{
  "parallel_block": false,
  "optimizer": "adamw",
  "schedule": "wsd",
  "decay_fraction": 0.936
}
Each number is 500 + 50 x the weight over its row's rms, rounded and kept within 0 to 999. Layers, rows and columns count from 0. Numbers have three digits each. The size before them is the row's rms in percent of the matrix's.

# layer 3 MLP gate, 704x256, rms 0.0949, rows 436-446, columns 0-255
095:443526510514471440465450402566469460483547564540456500427489431430540509573460456410486452487487472428505533510558543544454520445468478521486438530477482539466559471474488569495528514491537492562463475589464508398470509414509508576526520472446576493507490479449511516503498507491450617550458573540505513555435500514499572492559495522460579514445413554596555619395387416533533468580443433491498453483501587505504539577517511471438620579452470440512560571568501403415482479483530496471569442522537559432536447515576446390508517484544494526431542483442457531437572566538484568483469597561556573528488462499477439480386542524558565494498480461512448516438556505525534428545425550585539450598532490495475522521459475444542426533569515464459415549497473572640477522486461499
097:544553397438538490556530403483393581490487556431519557549381498482585555510480489454600449494576540520483549473566500503557534541443515442436549469482436517414597464532404476486512390565462488436484414474479515472530522462466476540495533542500512486381461543481550401459488527441515451427446496445581576528574490454582463498602568476513519468496470483442522457542579529465463478468548555485427438503599507517500540504445534443557444478519568631396454431580466511464504449509467529512545474509506480586477503523550575449542515432430480517500433526507450482538493559405448463428508475579471489484521507498472554486485452554486516464589516523543477507523372509457471593558493434556487436499574469522566531510442419423575613530559443506513531531435519477460534488428519537
104:573508574511604498461489548519359436495496456492473518457512468559470461537514546596450451401472442528444428444496488539439526382540422572539474483469462422483461604536431466497439551485510495524520436520491486540514522462497473595434470400468475588560589414505549521571513468493510477559403589441494562445506480361409570600479501486486563489510578468540481461503547544515504475513470514517564565488482434525429535514533574528486478510463510477471599527518441523542522441464475445499503504465421495454419513564500536507505532530332409492422500503457547484451402488522479591527521486424537460532494555525445489575484465446553347505522510514566452593571484429525556481515567553489560529527474496385596537453522465495518514470555500482457436478463459517518554490512534494
102:530474463507571447511439546464503434598546614528433494527509490534515471530463579539586535516538477544420478563536618477577540466493527556521509576469554436485560583506499520504501438511444476474509529552502477461433550540637504540449593508515519521481534373372557457531520437501432428517407499523475493474530524530452454522599453598502496548456520479428531512485515495543464533443521515517482444509456511543444519506473560333512584505473402439541525443504493572581493463577469511540474493461478446451498421484420434582584495401532504511550538430503551443556649415497472561422561547522481591465485524585537464571497477546485491438474509502464415553504502469499513582555527517494510528507436393534517477495524500431574527480473564488478450455457477502504570536538476618
098:539490564490537460609515492438497517577514493518452503481504424470530457466429466525442400453539563454528524473587455390540557509503509459524470497541465475643420467427503441448463441489456408561461498487473479534479465460640441479428477630517558478600525556472608454483474542478434391477533563531417475561447587479481393536569552531477532479544521471527464463578459517499481538446467534535535416481420493478520495499581537531491555470467470551501474497503492512422558440569514569392492542501549431531588496488459482527510571437484410588476494496568498413525470521503507518426519521561532429494479451460460458560521495492541410582449391425563548563415586551521566531545518518535435582506538512545535511530572517480579440499504461527576524473531552563453531570502489466
097:529548492549520565449574495512485533533481455525534435448458518492424431549480515526532439402616472526522455510475404459469496373596506494503570486454482583471524505592403497538520443478461481531509417560510447567515450530483549520532512455427563532493433461404469399527465462488549499469517637524563523439504468456529444583535438521460548567521385486599487541514506618614468508535524470500511512461458461497525591489444509466509465424424524473443511487427470485564518487576386538544466434464545453417451486530503497583444410409505626450484513511401539437446487402488482494420545458566508435515459484564481467491477466530435580492476469518423445523449490468441641515508504500488433565503522516455487545502568527540537386566526455551489506492483455497524517489557469512
098:550522432505593513472471561548561428451468435533520520502407502556534532417530527439451555474555454486472478522544503446460469503487461567440491507423470495518484604517555549513493415429512504463537319509480559511594498592489557498434416514506519462547415582473539559455614461476559581546514462500412562532467451424548429571481514469432453469508513522431518515502506471450453422519578481539505416510499558454430470479514437488491541517479511579474495447545462423498459583471474538496481465571538535511465415428487479503488537461499479537448521562498568441584621497529516522487506497512460487464535526446485415533603536570495510435569573533523487514503537508498540434495446570483584575532569569432560520566499521432552643458570497450557494407421470350501476519446495514
095:448532426458473532499483469466406518479480405472542546472549457504458489502531535527525422477541517433469529570484539509500463461469470490482517510423404510530546538417480502497483444500570445488517441501496463505628516562611538546443549587441524572473480549436540549525432491513533564515477516474593560545498448517587590376504508554535572530468532446488507550505539524549489523526473500524443407579484436487388539504509551484509490394504549401442579439554530543409588559490450516514472560475534444534495373523540481506390497588418430503428451525467505528494561495513518470506404573471469447461381451510428473497529524458470458553534524536454563580582586535544514452570591487567489558497516506481499565463510461469510605563554420507456514441526601480499463527611543585
098:545458464550473588451560535542444540448415509589521429496377453539469442471548568469529497494587533561518516536533529466513506549414498464550469485383547478500419513508528470505423554551510560512449481530553489504536500481488494544443473458527530471412454406507556381529575466496554464550500534538428582469468520593520523436533477612558417553477526527584508481477474522386496514514583510507441467512479604534507385563515503511473524518447495466490533380605604464507506481529480491529429458540559534473542547458490441543493483454464525481414519576595504495532589510510406598473447481450505463461504521512558487488428434466523455604540572576454472573502467418407483500508424514493544578511509418527573457570467496453488545517483449591491507458529514532481613585568561449
102:513548450436515501474468573572417479565522452551537530493508499490502414578490526475522546420508490599499346577551530429573411545469452500524505519419530536551450508601504445484488495510574451519487515438633429478484516482495449552535497461514487556511485512387578470423509499481469519483480529520478518554453501493609528617557481551474526538534503560553435537559531499468495473459455550586425538487520439492534587447550458495530586517471545452469448419570568537632385438531484474477475432529527555514513495439465480450445535438464527458543497460504452579480433580438520499409521438525546432459444538497533561477530466459523457524499489535517492512469556444412623577485465516501424565564558560476493510452555559464503506517556520548572558551408484640446424423496473511
101:431553527505560492503427520541483443424560532477436537579492469514591412572567558522462488599493541534510430524496525519576428513572489501493519479528456355522471570459535534421475476642507568481501548568523533488475477497537487457485515454550505453544448429450480440520530478423485461510437495501482419448506541469527429545646573541499482448502510478501552474440509518515527582513532586557588481548449474469430488458439485524521594436516531462512570489516437415492501375406483463528524657496507508506500590533536518562492482540406483453587474530497420509513537541412447473481417405556510552587476552456471540547519524456516455525557522591457505480482421437499474537517577503577449535541494531556526534497477378441520577444511467447540531510457511473389502601520527562